Each number is 128 + 24 x the weight over its row's rms, rounded and kept within 0 to 255. Layers, rows and columns count from 0. The size above them is the row's rms in percent of the matrix's.

# layer 9 attention query, 384x384, rms 0.0146, rows 243-255, columns 0-63
size [ 99 109 106  98 116 109 107 106 105  99 107 113 124]
[[130 163 113 145 146 125 130 105  84 112  93 102 129 136 153 146 177 125 123 120 141  87 115 152 142 135 114  96 139 105 143 163 153 142 104 105 148 124 155 170 174 152 138 129 113 104 112 142  89 178 130 114  95 122 128 154 130 167 144 136 148 131 109 170]
 [138  84 137 114 126 124 133 143 107 113 127 146 149 120 200 106 103 149 107  91 124 125 135 151 150 107 109 113  95  90 108 134  93 144 121 124 128 128 140 144  95 114 140  99 155 138 112 150 125 125 135 129 139 143 132 148 123  42 116 130 122 149 117 146]
 [ 76 145 155 163  94 152 157 109 166 106  85 121 104 177 104  77 106 110 191 103 165 119 128 140 109 123 176  43 176 118 126 136 122 160 104  97 122 110 125  99 106 114 143 115 116 132 121 157  90 106 116 144 169 155 135 104 168 162 125 153 114 128 123 167]
 [132 198 100 137 149 125 107  93 132 124 110 174 156 117 148 108 111 122 154 102 129 102 155 124 154 136 147 151 169 157 116 133 126 132 110 138 171 124 141 127 100 140 103 139 128 142 100 147 111 149 144 118 169 107 123 136 128 172 142 154 100 122 120 129]
 [141  84 143 127 130 140 142 149 132  70 126 104 134 187 138 139  95 124 117 107 114 142  95 110 109  91  87  75 106 139 118 133  87 150 117 101 108 160 134 123 144 158 150  93 119 141 135 156 154  91  97 134 133 129 117 130 122  90  96 148 135 124 110 106]
 [122 130 111 136 113 182  67 130 163 140 141  74 114  91 127 120 134 142 123 154 117 174 129  95 103 122 137 165 170 131 153 112 151 136 118 147 160 115 115  86  95 166 137 102 143 111 149 113  65  91 123 109 115 139 153 121 108 134 126 141 133 136 134 106]
 [111 112 108 101 105  82 111 129 130 146 126 131 133 169 100 133 119 110 119 132 151 104 154 156 128 152 109 126 115 142 128 130 110 141 188 175 142 137  97 146 134 114 120  88 162 130 145 157 192 138  86 122 123 166 113 128 108 107  67 106 113 147 111 144]
 [122 114 166 161 158 115 113  96  95 103 102 123 115 108 126 135 153 104 123 107 128 144 115 149 156 110 160 104 172 125 139 134 141 115 193 171 156 151 137 189 139 143 148  70 136  97 123 123 133 116 137 125 106 130 144 170 118 128 166 118 171 134 120 119]
 [111 120 137 144 105 123 148  99 118 144 161 140 123 146 134 125 100 109 109 118 171  94 145 138 147 157 133  81 108 117 158 141  98 136 107 157 162 146 130 123 112 129  94 122 117 133  93 154 130 127 152  90 140 160 132 148  85 157 162 196 134 141 143 107]
 [123 156 103 111 147 118 114 101  96 132 131 129 119 122 129 150 127 130 125 123 119 112  69 112 154 157 106 178 154 120  73 108 167 145 157 122 165  98  98 149 112 133 132 136 124 117 123 133 104 163 119 100 124 143 118 170 105 133  76 111 112 142 106 144]
 [124 126 124  92 138 201 150 159 137 157 132 130  87 106  96  65 107 120 153 167 113 131 155 152 112  76 106 160 119 129 127 139 163 124  92 126 168 107 132  90 149 124 148 152 105 115 122  88  83 120 142 109  96 126 137 132 151 164 197 136 144 125 153  96]
 [140 121 123 111 101 117 158 123 109  96 178 138 116 135  95  74 148 139  96 161 167 121  85 117 136 155 156  96 137 164  93 157 149 107 170 168 119 125  65 140 136 106 124  96 142 136 137 100 134 137 131 127 154 125 126 120  92 165 153 157 160 110 130 143]
 [ 97 133 119 106 138  77 128 132 114 106 104  88 102 170 121 140 151 102 118  88 155 131 105 195 159 146 110  97 122  93 111 124 103 132 130 131  81 117 152 143 144 109 106 134 136 137 151 146 185 129 116 135 122 121 154 140 184 130  69  82 102 110 140 126]]
# layer 9 attention key, 384x384, rms 0.0136, rows 243-255, columns 0-63
size [ 93 107 104  94 114  98 113 106 100 100 102 111 108]
[[127 141  83 153 140 163  98 134 148 131 143  67 109 120 109 128 145 111 107 134  79 110 110 123 125 122 148 128 168 155 112 110 112 145 169  91 125 135 113 110 104 152 149 116 105 128 140 161 131 128 134 104  97 130 125  95  93 130 148 142 153 110 125  92]
 [160  97 138 164 185 174 173 125 125 145 118 141 145 154 162 116 115 160  78 104 111 159 119 125 153  94 134 148 113 124 142 117 185 137 105 130 126  70 188 201 151 108 117 140 118  87 103 108 115 128 120 147  87 150 158 153 116 112 155  94 152 140 129 112]
 [ 91 112 130 110 119 145 128 118 123 150 157  83 116 114 111 114 155 122 169 137 124 111 130 150  92 109  90 160 177 140 143 122 114 125 178 109 136 136 124 113 133 140 146 148 109 141 147 133 133 145 136 118 131 116 106 126 135 108 104 139 147 172  90  99]
 [116 128  89 144 131 150 111 149 134 126 151 125 120 126 126 129 149 109 162 155  84  92 109 172 109 120 130 163 184 135 135 144  96 139 126 124 110 118  93 121 134  94 152 117 119 136  92 134 118 121 130 128 111 108 109 129 143 106 157 148 136 126 146 131]
 [160 130 107 135 135 125 113 125 135 141 141  98 156 146 139  99 161 118 102 143  97 106  88  90  92 103  98 144 121 118 154  93  99 148 175  99 129 121 120 135 153  90 123 137  88 134 153  96 147 110 141 109  94 143 118 138 116 109 135 113 111 131 120 147]
 [158 122 134 121 125 133 128 134 129 107 116  93 110 203  98  99 141 133 134 151 121 118 117  77 127 139 137 106 117 137 114 124 138 112 133 151 134  99 147 104 130 107 110 121 149 120 156 136 104 110 113 142 123 157 179 130 120 134 106 105 100 126 126 123]
 [138 130 170 116 137 125 117 168 109 121 108 154 150 171 136 129 125 168 130 122 159 115 149 110 118 137 153  64  85 129 121 132 129 111 150 139 110 171 132 133 125  72  84 125 137 105  67  93 129 107 133  95 125 159 127 150 123 117 136 148 119 141 153 124]
 [159 125 138 135 142 117 133 107 116 117 186 160 105 124 109 177 115 102 126 132 126  93 120 108 139 159 155  87 176  78 132 141 153 129 139 201 128 151 135 165 151 155 106  74 106 170 149 110  96 120 121 148 147 121 133 115  84 131 151 111 115 165 148 121]
 [ 81  94 142 125 116 152 103  79  99 135 168 160  95  73  96 136 150 110 113 135 125  74 116 150 148 150  86 109 127  93 102 120 123 141 143 142 131 141 101 154 121 127 132 119 143 120 105 131 117 121 155 119 114 154 105 142 136 101 138 130 137 157 129 146]
 [126 135 119 114 114 154 103 165 116 151 147 137  94 108 148 122 162  95 137 114  84 138 112  95 129 122 171 126 143 133  83 144 112 171 155 130 140 149 131 182 106 122 139  79 130 131 127 140 121 138 119 139  97 102 111 143 102 147 118 126 155 156 162 105]
 [115  95 121 147 149 102 140 108 133 130  95 113 126 184 135 113  86 175 157 105 140 161 159 133 104  97 110 102  64 123 131 160 151 147 107 126 169 114 156 142 158 127  94 158 117  53 182 134 108 137 121 110  93 112 163 151 119 158  96 128 130 114 118 105]
 [122 104 126 120  87 143  99  86 143 131 122 145 137  93 122 107 118 113 151 124 150 110 145 129 114  87 142 109 166 137 125 156 166 140 157 177 131 127 127 140 125 145 110 167 129 108 129  94 142 122 160 121 163 112 141 120 114 123 156 142 136 157 137  89]
 [ 59 135 121 134 139 119 117 158  98 148 158 142 121 116 108 123 166 117  97 123 119 129 112 149 152 131 139 126 130 119 115 116 136 116 160 123 118 136 170 112 149 121  99 106 108 136 113 125 132 144 116 146 142 122 139  96 166 122  75 130 112 161  85 105]]
# layer 9 attention value, 384x384, rms 0.013, rows 192-231, columns 0-63
size [102 107 108 102 103 106 105 105 109 104 107 108 108 104 106 107 106 103 101 100  99 112 101 108 101 102 105 110 107 101 103 109 105 103 104 105 102 104 107 111]
[[148 150 114 124 157 127 138 149 154 145 106 116 129 123 122  99 136  95  88 113 120  70 108 154 151 102 133 104 129 125 102 117 143 131 124 113 156 127 113 123 154 136 138 119 125 130  97  87 184 130 157 195 165 172 128 142 131  99 108  98 165 126 163 108]
 [114 121 163 119 175 163 105 121 119 180 134 109 131 122 165 122 109  99  93 130 131 103  98 133 137 131 138 120 127 145 118 139 150 150 158  67 100 142  80 152 168 142 130 141 116 128  84 154 122 179 101 120  88 222 138 146 167 111 157 123  89 176 119  92]
 [151 143 129 120 122 141 167 125 103 115 123 107 128 126  86 153 114 196 143 117 140 132 203 144 159 109 144 121 150 150 131 158  72 143  81 117 136 163  97 125 133  97 108 136 153 119 174 118 128 162 128 127 143 151  94 145 100 136 136 139 150 139 116 134]
 [111 100 112  55 114 123  87 125  90 126 150 127 137 126 143 111  94 141 150  86 137 127 114 122 147 174 149 151 129 133 137 142 110 118 132 157 118 115 162 123  75 142 146 135 165 145 109 141 126 118 113 150 152 144  93 108 118 149 128 133 154 122 152 136]
 [ 89 131 131 141 136 137 134 146 133 144 143 149 109 144 128 131 162 129 126 113 153 114 159 157 103 129 111 159 155 134 124 115 158 134  97 150 103 174 156 133 167 115 160 146 148 152 142 125  86 103 135 128 101 130 153 127 109 172 161 111 116 145 131 122]
 [157  74 135 126 108 157 135 122  59 111 154 100 157 134  97 148 112 161 115  97 136 100 158 145 131 130 147 131 129 148 116 136 109 105 128 130 163 165 132 135 122 118 122 139  93  92 127 107  94 131 135 143 140 124 140 102 108 129  95  93 110 197  96 145]
 [106  95 118 133 158 103 109 128 150 106 135 131 124 123 109 148  50 130 154 129 105 112 100 146 159 124 138 104 134 143 121 117  73  87 135 124 167 126 103 114 151 124 123 133 164 123 145 112 162 122 113 128  94  87 140 155 165  67 130 120 136  72 145 149]
 [ 97 116 130  85 124 139 153 134 110 113 145 118 165 131 127 102 135 121 124 136 131  68  88 130 150 163 136 139 152 138 161 120 128 122 141 138 120 128 119  99  97  92 127 134 147 147 114 119 131 142 154 146 111 159 102 130 115  91 140  97 105 102 155 128]
 [134 122 148 106 129 135 130 127 130 162 127 147  95 126 154 126  98 100 132 129 148 154 112 134 214 110 111 129 150 132 132 149 128 144  89 124 129 106 110 125 143 137 158  99 159 134 147 124 116 154 128 184 162 126 136 172  83 138 161 153 136 124 127 129]
 [108 123 132 101 138 112 174 120 130 106 101 136 113 114 147 169 125 170 118 104  82 133 101 119 138 159 131 132 158 150 136 102  83 146  53 154 122 121 116 127 128 178 124 122 161 110 136 132 104 131 105 112 102 117 121 113 123 125 119 152 157 139 128 119]
 [139 149  85 171 149 116 152 130 157 111 113 122 130 119 125 149 112 119  90 157  85 159  95 111  90 125 146 141 108  94 119 134 119 122 144 142 152  75 151 145 100 131  85 112 118  97 141  97 141 133 156 106 104 135 138 138 138 112  91 138 131 112 130 135]
 [153  79 168 132 145 139 119 130 148 116 141 135 151 134 117 110 129 115 104  95 135 111  81 122 108  98 108 106 136 128 123 123 107 109 149  89 152 125 170 115  87 131 105 154 154 162 165 124 144  81 148 135  90  81 122 186 102  99 110 115 128  80 117 143]
 [167 152 164 149 127 144 118 139  88 162 101 170 133 111 143 121  37 138 155 163 119 103  94 122 136  64 107 138 118 183 120 111 143  75 111 153 111 122  68 127 139 124 140 143 152  88 120 133 145 154 152 128 149 169 128 167 133 116 122 124 106 151 134  96]
 [153 185  99 174 115  72  82 114 105 105 166 145 118 123 134 118  78 114 113 161 147 171 152 126 114 150 167 145 141  91 140 138 130 170 104 142 167 133 129 151 116 143 149 140  99  69 119 175 142 108  95 146 119 135 147  86  87  99 108 126 126 156  71  75]
 [148 137 137 145 118 109 128 126 138 108 119 139 110 129 129 148 135 153 110 141 108 164 146 128 131 141 120 152 106 130 130  86 126 125 127 140 123 140 125 154 141 151 132  97 132 115 118 131 102 120 116 117  98 141 132  71 114 122 100 111 163 129 135  59]
 [119 157 107 128 127 106 140 108 170  99 118 129 172 138 137 125 140 125 136 136 117 127  60 143  87 155 129 101 115 150 148 157  96 132 119 142 149  93 103 121 133 156 110 145 156 140 116 191 122 155  77 101  67  82 121 106 146 164 106 182 129 181  75 146]
 [114  77 128 133 136 107 126 144 115 131 159 117 117 144 158 136 131 135 139 140 154 136  73 117  94 109 133 147 108 157 148  98 185 139 163  93 139 163  98 113 154  99 148 152 136 141 143 156 118 129 118 157 146 135 103 107 137 105 115 108 108 154 127 151]
 [132 172 138 115 183 151  91 129 122 129 153 135 103 123 145 145  80 153  93  92 140 137  99 128 139 123 158 134 127 167 138 131 113 143 100 142 112 199 130 149  73 129 133  79 142 180 125 147 120 121  95 126 142 128 102 163 114 131 122  97 139  95  97 149]
 [131 125 171 140 130 143 150 122 112 162 103 155  90 112 139 128  64 166 171  95 138 184 169 112 136 102 125 100 142 132 121 155 129 148 131  93 126 136 115 144 146 117 122  90 134 105 126 135  98 146 134 133 140  80 126 123 158 168 139 157 132 136 135 130]
 [150 129 120 152  86 124 124 136 107 131 135 109 111 117  94 144 111 136 121 120 119 136 106  84 163 142 108 135 124 122 154 100 123 197 119 115 112  81 112 135 123 138 121  97 120 113 154 131 135 145 148  96  77  82 116 120 112 154 155 119 162  80 100 185]
 [141 124 135 126 137 161  95 128  86 100 169 165  73 128 158 119 149 143 150  88 133 143 145 141 133  80 138 167 122 147  89 102 133  94  98 139 154 157 143 123 142 126 157 106 162 134 121 131  82 116 130 127 120 153 144  84 137 141 142 125 138 186 143  80]
 [100 123 113  98  80 126  94 109 171 143 132 153 109 127 148 133 124 166 129 128 140 126 126 140 147 136 147 121 126 127  88 138  83 111 104 146 107 139 151 120 140 143 155 112 132 130 141 125 110 120 151 173 130  97 117 165  81 156 126 134 129 108 152  97]
 [172 156 111 126 118 105 135 127 138  59 166 143 114 135 115 119 109  95 121 144 135 105  88 149 104 112  98 151 115 160 151 124 160 111 141 123 149 141 118 130 127 120 158 134  95 132 118 147 141 118 102 131 125 166 119 104 132  71 161  78 139  98  95 114]
 [143 133 153 119 124 162  95 119 142 142 168 106 143 137 141 162 136 121 121 126 125 113 125 133 117 126 142 129 129 166 127 139 133 149 155 139 139 175 112 160 109 116 101 118 174 133 131 153 108 129 109  97 155 114 152 130 137 143  98 122  94 170 112 184]
 [ 78  96  94  76 150 159 149 137 119 114  89 110 107 130 121 160 145 124  90 120 141  77 187  90 182 167 132 153 137 157 121  95 141 173  85 116 104 187  88 130 145 139 150 131 195  87 110 104 154 154 124 169 154  89 125 104 172 113 141 136  85 121 151 123]
 [116 137  81  90 112 100 133 122 155 103 121 111 142 132 151 132 138 102 114 146 133 158 122 119 162 110 130 135 156 144  94 127 122 143 153 135 109 126 156 149  92 156 154 153 150  99 104 150 101 167 111 148 158 112 152 134  99 106 131  98 135  64  90 107]
 [107 114 129  97 146 109 133 134 128 133 105  95 143 117 119 128 103 100 140 152 131 114 128 118 130 110 132 115 114 126 138 113 110 127 146 143 149 169 101  95  88 120 142 148 156 124  98 128 153 146 137 146 121 149 124 128 128 114 145 104  94  84  88 131]
 [153 131 161  90 106  98 122 129 130 146 132 142 125 122 131  94 180 161 124 121 142  54 104 143 139 116  84 163 110 103 159 143 104  96 113 121  52 123 106 160 171 116 103 154 148 120 137 153 104 105 119 117 167 162 117 114 130 156 121 120 144 174 115 166]
 [141 126 113 126  95  77 123 127 142 110 134  87 130 149 150 114 105  89 144 168 122 110 164 110 125 138 116 154 143 137 157 116 159 131 151 138 153 107 112 129 110 101 118 169 141  97 110 134 131  98 147 154 113 102 128 104 157 113 162 152  77  88 156  85]
 [136 108 142 137 159 160 116 122 140  94 139 125 103 134 106 125 154 161 115 120 110 120 124 147  63  86 146 114 131 152 138 134 137 149 182 115 130 152 106 109 115  90  98 122 165 137  96 164 169 139  83 127 120 148 152  99 150 101 142  99  89 165  90 143]
 [119 146 135 146 110 114  97 125  91 143  63 121 145 121 143 159 113 135 100 133 143 129 124 101 158 135 106 129 113 111 176 107 143 148 112  82 108 121 113 131 100 122 109 106 114  99 133 154 126 147 160 160 116 148 112 127 132 115 128 121 205 153 121 102]
 [137 144 119 127  96  95 123 134 110  90 122 129 139 131 110 110 121 146 142  86 112 139 111  90  86  98 107 181 120 107 102 170 141 159 111 135 131 132 131 115  88 113 154  97 154 115 121 127 139 166 146  97 141 159 115 144 152 142 156  83 100 162 144 123]
 [124  97 133 109 111  96 175 113 143 141 141 101 147 121 146  85 125 126 129 117 128 187 160 129 153 123 178 102 177 156 146 137 138 147 144 126 133 153 124 153 125 153 149 148 130  87 121 115 108 134 125 151 128 134 125 148 109 105 159 133 105  94 112 177]
 [122 102 147  96 103 126 122 149 125  92 162 142 119 138 124 118 154  88 102 134 110 117 110 121 166 150  92 137 103 107 154 129  60 127 135 164 122 105 141 101 134 158 124 161 165 109 133  84 103 145 149 141 147  98 112 166 119 145  92 157 126 140 154 152]
 [124 137  89 140 112 145  98 123 124 117 123 109 120 134 154  98  93 141 114 139 106 103 110 118  93 157 141 133 114 129 173 129 142 133 132 122 121 130  98 133 107 122 144 138 125 131 112 156 103 164 119  98 156  98 147 105 136 123 163 107 169 141 124 183]
 [133 166 113 130  91  96 139 111 125 130 188 130 115 128 105 108 126 114 141 142  91 139 110 149  99 137 159 142 152 136 105 149  82 140 115 144 111 109  91 109 132 167 132 188 170 201  96 129 174 135 111 111 150 159 136  55 127 151 147 140  82 153 132 123]
 [133 150 119 157 146 131 116 119 132 146 122 112 133 143 146 123 134 124  93 166 117 119  60 104  87 125 152 140 132 114 146 118 157 107 133 124 135 113 126 113 130 102 114 166 138 133 143 145 127  79 106 154 203 137 137 145 137  82 132 117 135  97 110  98]
 [100 130 116 146 180 150 142 106 172 187 140 112 106 128 138 119 138 162 124 113 120  72 205 123 125 191 153 100 129  76 104  89 159 110 154 156 116 137 109 133 163 132 107 149 113 129 115 140 147  95 104 139 135 155 137 118 119 121 134 143 135 114 109  97]
 [ 67 110 150 123 116 135 140 123 117 110 154 146 166 126 174 117  95 153 121  78 100 101 159 122 122 130 131  83 113 163 106 138 111 138 121  74 121 136 138 131 178 121 105 124 110 143 146 104 160 142 150 150 120 169 142 122 132 105 118 106 112  89 145 150]
 [121 106 133 105  79 112 172 112 102 141 127 128 159 106 154 124 103 125 140 146 144  74  71 134 121 152 126 145 123 131 140 146 146 136 108 106 137 121 138 111 122 145 110 120  94 171 147 110 146 107 143 138 148 173 127 166 139 132 116 112  98 136 100 127]]
# layer 9 attention output (transposed), 384x384, rms 0.0285, rows 192-230, columns 0-63
size [104 108 105 103 107 110 102 105 108 107 108 111 113 103 108 115 108 101 103  99 101 117 101 106 106 104 102 108 100 106 102 107 106 104 104 103 103 102 111]
[[101 114 138 120 128 152 146 172 142 149  94 174 115 126 170 151 145 112  98 124 106 103 156  56 143 119 112 132 141 101 143 108 126 163 128 136 106 122 141 134 133 126 167  87 135 120 128  99 138 152 167 185 127 123 111 129 120 114  95 133 152 137  67 116]
 [154 144 117 141 151 102  96 112 122 128 134 114  74 120 114  67 155 112 110 120 119 110 153 139 130 150 103 150 150 144 118 126 147 163 115 147 123 130 110 121 144 173 100 110 138 120 138 151 135 184 132 128 100 122 115 129 128 114 170 140 135 131 157 109]
 [110 110 114 132 167 142 152 138 127 127 109 186 129  84 106 148 139 123 138 126 122 154 166 125  98 110 146 170 139  79 113 144  94 132 110 107 147 161 132 130 138 143 142 120 161 108 130 149 120 128 128 141 162  98 156 117 134 109 168 140 111 156  88 134]
 [106 104 121 151 131 145 123 173 147 114 118 153  83 130 127  88 104 120  96 159  94  88 111  74 139 160 110 173 147 119 123 144 132 109 122 168 139 135 160 137 155 110 166 120  65 148 179 114 128 127 141 104 148 165 131 141 150  50 161 140 147 124 146 143]
 [108 135 115 151  75 176 161 134 192 123 158  94 120 124 142 160  61 171 129 119 145 133 125 137  89 117 119 127 130 132 127 133  98 162 112 126 102 139 147 152 113 114 133 152 105 150 120 133 135 124 142 100 134 106 133 139 131 114  97 112 144 127 126 100]
 [ 94 116 118 128 136 142  94 138 147 138 123  97 165 129 111 129 148 131 156 117 132  77 112 139 112 115 133 123 124 157 139  71 126 121 138 129 134 152 112 119 141 142 113 127 129 125 140 124 113 116 110 113 115 122 172 116 125  75 139 103  90 166 130  98]
 [128  95 171 111 144 101 127  90 117 117 143 125 145 124 125 161 128 134 151 114 122 129 120 152 110 168  99 117 129 180  92 110 140 114 114 122 169 108  99 101 154 105 125 118  99 133 112 144 120 114 142 165 107 157 109 175 114 156 178 151 125  89 124 142]
 [122 150 135 136 148 158 112 151 147 150 138 124 140 146 101 110 143 112 183 104 113  90 109 119  96 166 155 152  93 116 155  72 128 150 133 144 123 123 166 126 103 148 110 108 146 105 157 145 100 144 135 145 146 119 162 121 145 133 125 153 109 100  92 154]
 [142 159  80  97 126 116 131 120 158 127  78 116 124 130 119 120 126 117 132 104 109 156 115 170 123 123 146 126 133 129 126 114 121 131 109 151 117 125 112 163 146 153 165 159 143 157 119 106 133 174 126 168 143 127 156 174 139 104 122 126  96 120 136 142]
 [151 104 158 158  99 125  91 117 101 158 107 159  95 130  90 129 111  98 108 144 159 112 115 169 143 148 144 128 154 107  73 101 158 155 152  99 126 134 122 110 134 162  83 141 120 147 150 164 157 137 102 168 124 120 131 119 134 144 151 136 107  93 146 124]
 [170 109 139 102 139 119 149 146 122 159  98 143 161  88 148  97 132 139 129 180 132 140 156 100 131 123 132  97 120  96 100 134  97 101 141 105 103  85 120 135 111 138 139 120 137 118 147 130 114 111 135 122 110 121 140 102  78 135  72 126 149 131  78 134]
 [ 76 148 157 129 113 123 123 145 106 139 163 110 192 115 150 131  96 131 150 118 133  93 112 116 145 145  89 144 142 148 149  78 105  65 141 168 174 131 158 113  94 123  91 153 162 160 111 108 133 119 157 143 135 107 163 142 117 200 113 120 103  70 126 178]
 [151 123 150  90 131 102 121 116 123 119  83 106 187 115 139  95 109 176 148 133 109 127 158 122 158  94 142 113 150 152 151 127 152 116 104 134 101 121  52 120 157 142  93 154 115 164 113 118 134 126 123 122 137 145 136 108 111 126 132 122 143 133 141 119]
 [ 97 119  90 104 129 126 120 165 108 122 168 164 114 147 116 128 158 102 119 159 114 152 141 105 155 129 101 112 163  91 127 146 114 141 132 121  91 131  75 171 129 126 127 179  97 114 119 146 136  93 118 125 109  92 127 133 100 123 142  90 163 115 133  63]
 [147 111 123 132 106 126  96 158 139 120 141 104 106  95 132 150 133 125 137 150 169 119 135 110 123 133  94 137 133  91 138 161 134 152 149 117 132 171 171 142 168 153 116 111 111 106 137 138 132 135 145 154 123 138 116 123 104 147 133 129 148 132 134 132]
 [ 94 117 115 108 122  86 122 101  82 135 157 142 161 177  95 130 109 123 114  82 103  94 109 113  80 105  93 123 180  68 106 132 124  74 121 144 144  70 118 101 126 151 121 119 162 138  95 142 161 125 118 149  84  86 164 144 137 162 133 132 140 139 175 122]
 [105 160  97 123 126 110 106 149 136 118 154  90 129 160 140 157 128  87 166 138 120 171 146 176 140 143 101 137 130 147 179 133 120 165 109 113 149 150 140 120 178  82 107 127 145 109 106 129 112 110 161 144 154 132 140 137 152 128 123 129 102 124 137 126]
 [116 111 129 140 122 176 113 138 142 113 134 124 119 104 147 100 135 107 101 151 106 126 120 146 133 141 109 127 159 125 143  99 126 135 133 178 108 147 128 115 126 183  80 100 144 149 102 150 125 145 114 114 152 100 136 101  96 117 155 135 156  99 156 103]
 [142 125 134 104 165 129 135 113 128  76 114 126 124 109 129 125 143 153  87 138 150 162 120 153 114 103 159 111  76 137 104 214 149 120  96 125 149 138 117 131  96 118 123 139 127 153 112 137 128 111 114  90 132  90 136 134 127 161 127 131 149 163 163 129]
 [112 114 112 139 150  83 146  94 112 132 159 151 141  72 127 133 144 114 145 101 152 129 152 135 117 158 131  94 128  99 116 117 139 120 106 199 112 142 173 125 133  98  85 145 123 136  99 125 126 134 146 124 120 151 113 107 120 133 151 160 128 114  98 153]
 [152 178 165  91 121 113 165 157 132 103 148 140 121 129 133 137 139 139 132 110 109 149  69 115 157 114 123 167 122 139 130 115 108 104  61 109 140 140 158 128 118 108 149 133 121 113 124 142 115 136 145  98  98 142 164 171 138 109 161 143 115 164 152 133]
 [143 122 143 108 136 123 126 112 142 147 153 150 143 124 112 163 129 142 167 107 115 161 131 105 100 124 125 148 173 152 116  98 132 138  86 124  94 133 150 123 149 157 167 143 120 142 151 113 121 130 147 134 144 141 160 111 136  90  83 126 138 155 140 111]
 [ 98 151 131 123  97 108 159 141 111 119 139 101 109 137 164 146 156 131 115  73 136 118 152 113 141 145 132 117 144 147 124 104 135  97  78 122 130 113 135 138 129 142 138 123 121 107 123 103 144  97 141 108  96 139 127 159 103 147 147 121 143  83 140 119]
 [119 113 137 160 138 161 110  92 147 179 148 109 116 125 115  98 120 113 147 155 175 127 137 138 161 115 114 129 118 153 139 146  96 144 145 145 137  86 114 177 100 126 111 130 149 103 135 129 132 126 143 125 128  91  93 105 119 139  84 123 109 120 174 125]
 [148  91 126 148 145 193 135 119 128 131 126 140  94 130 115 109 201 134  91 137 179 138 147 124 186 116 144 159 108 146 142 117 125 142 192 148  83 142  65 126 129  81  96 119 120 108 155 119 116 159 120 177 131 108 132 143 145 138 164 136  95 151 114 129]
 [140 140 125 117 112 142 123 106 106 164 146 104 108 118 130 146 141 135 122 155 121 133 163 144 167 138 146 109 153 112  72  94 132  89 162  81 117 115  81  97 115 173  94 132 139 116 111 137 137 136 132 120 141 102 157  92  90 131 168 126 138 110 185 125]
 [135 133 129 174 138 120 133 117 141 105 119 147 144 100  99 130  97 138 120 134 116 162  91 121 132 149 119 145 112 154 140 122  99 114 175 118 142  99 101  62  98 139 103 139 162 132 129 142 127 130 133 151 140 102 126 106 101 140 155 132 166 125 133 118]
 [ 78 144 116 120 106 111 153 143 127 161  81 105 161 133 139  86 124 180  98 104  82  66 106 102 112 103 166 148 117 103 155 119 109 129 103 136 147 113 112 121 170 128 145 142 124 160 124 112 178 157 129 132 133 140 143 136 127  98 129 142 120 114 147 153]
 [152 119 134 164 141 129 135 114 110 146 128 132  98 140 116 108 146 120 108 148 149 141 110 140 165 156 145 134 101 174 121 154 117 104 132 120 114  86 110 139  77 103 139 154 102  81 122 112 144  91 130 180 130 131 133 105 139 113 107 148 117 123 116 118]
 [134 103 128  81 154 168 154 128 104 149 121  87 138 151 119 116 133 173 132 130 150 127 138 158 120  98  93 136  94 190 152 163 167 114 129 136 122 120 141 126 133  94 112 100 149 121 138 138 129  79 146 124 101 105 104 142 106 158 111  72 149 114 114 121]
 [113 122 134 142 108 104  83 106 124 107 109 134  96  85 133 126  88 142 102 109 106  83 112 155 117 152 149 118 131  92 131 197 158 158 154 123 144 154 131 104 165 115  64  71 143 132 170 157 164 125 155 173 152  95 130 116  93 105 137 118 178 110 172 129]
 [111 124 118 119 117 142 131 143 109 112 123 123 135 124 107 106 120 160 144 112 134 143 127 116 146  98 154 103 111 137 156 121 168 107 106 122 125 117 140 114 145 173 146  99 147 124 146 111 133  86 138  78 119  90 165  87 121 139 155 137 100 153 127 135]
 [140 130 109 106 180 119 123 112 167 164 108 147  88 107 109  88 124 132  96 105 139 138 185 125  99 167 170 146 121 144 117 159 140 142 167  79 119 121 127 155 144 145  99 143 112 135 155 142 120 112 130 136 160  94 144 119 138 122 104  81  99 128 124 147]
 [140 124 164 135  82 117 159 187 148 151 140 135 127 138 134 102 135 102 141 142 122 179 118 137 175 129 121 144 157 150 138 103  83 111 125 138 131 122 122 138 140 117 156 142 112 162 110 100 157 147 113 122  99 168  89 120 136 124  81 140 121 110  68 152]
 [120 187 119 144 112 129 134 140 123 100 169 124 109 127 126 143 103 116 155 115 125 130 113 134  79 127 132 108 120 109 127 149 155 115 100 139 136  80 105 111  96 131 152  95 101 137 141 150 138  95 133  98 117 105 155 104 102 116 149 118 130 120 134 128]
 [123 117 151 125 141 110 117 113 119 109 146 142 146 140 124 152 121 114 111 149 110 116 155  81 144 143 114 133 150 121 135 148 143 118 111 108 128 109 185 147 159 140 153 129 108 125 133 135 131 118 129 129 139 147  93 114 134 156 192 133 139 142 114 138]
 [128 154 151 119 167 130 120 113 114 185 126 135 141 134 162 122 131 121 131 140 150  89 184 159 138 133  95 122 108 138 150 134 132 133 126 115 113 107 165 106 126 131 127 175 132 115 174 129  92  69 128 160 119 138 134 198 122 179 130  98 164  83 147 124]
 [110 135  79 101 167 112 149 138  82 145 156 117 114 143 107 129 157 124 113 127 136 130 140 147 114 158 129 112 120  90 120  84 135 130 147 154 108 127  98 111  86 105 135 189 129  99 125  82 151 118 129 176 141 166 139 154 133 146 172 143 117 113 182  88]
 [192 138 143 134 143 109 130 121 139 130 141 143 158  91 115 169 117 125 179 100 110  80 102 114 104 150 122 139 145 160 136 112 150  92  92 121 121 139 143 124 176  99  99 102 130 124 130 144 151 116 141 125 162 120 103 142 151 102 113 128  84 131 141 132]]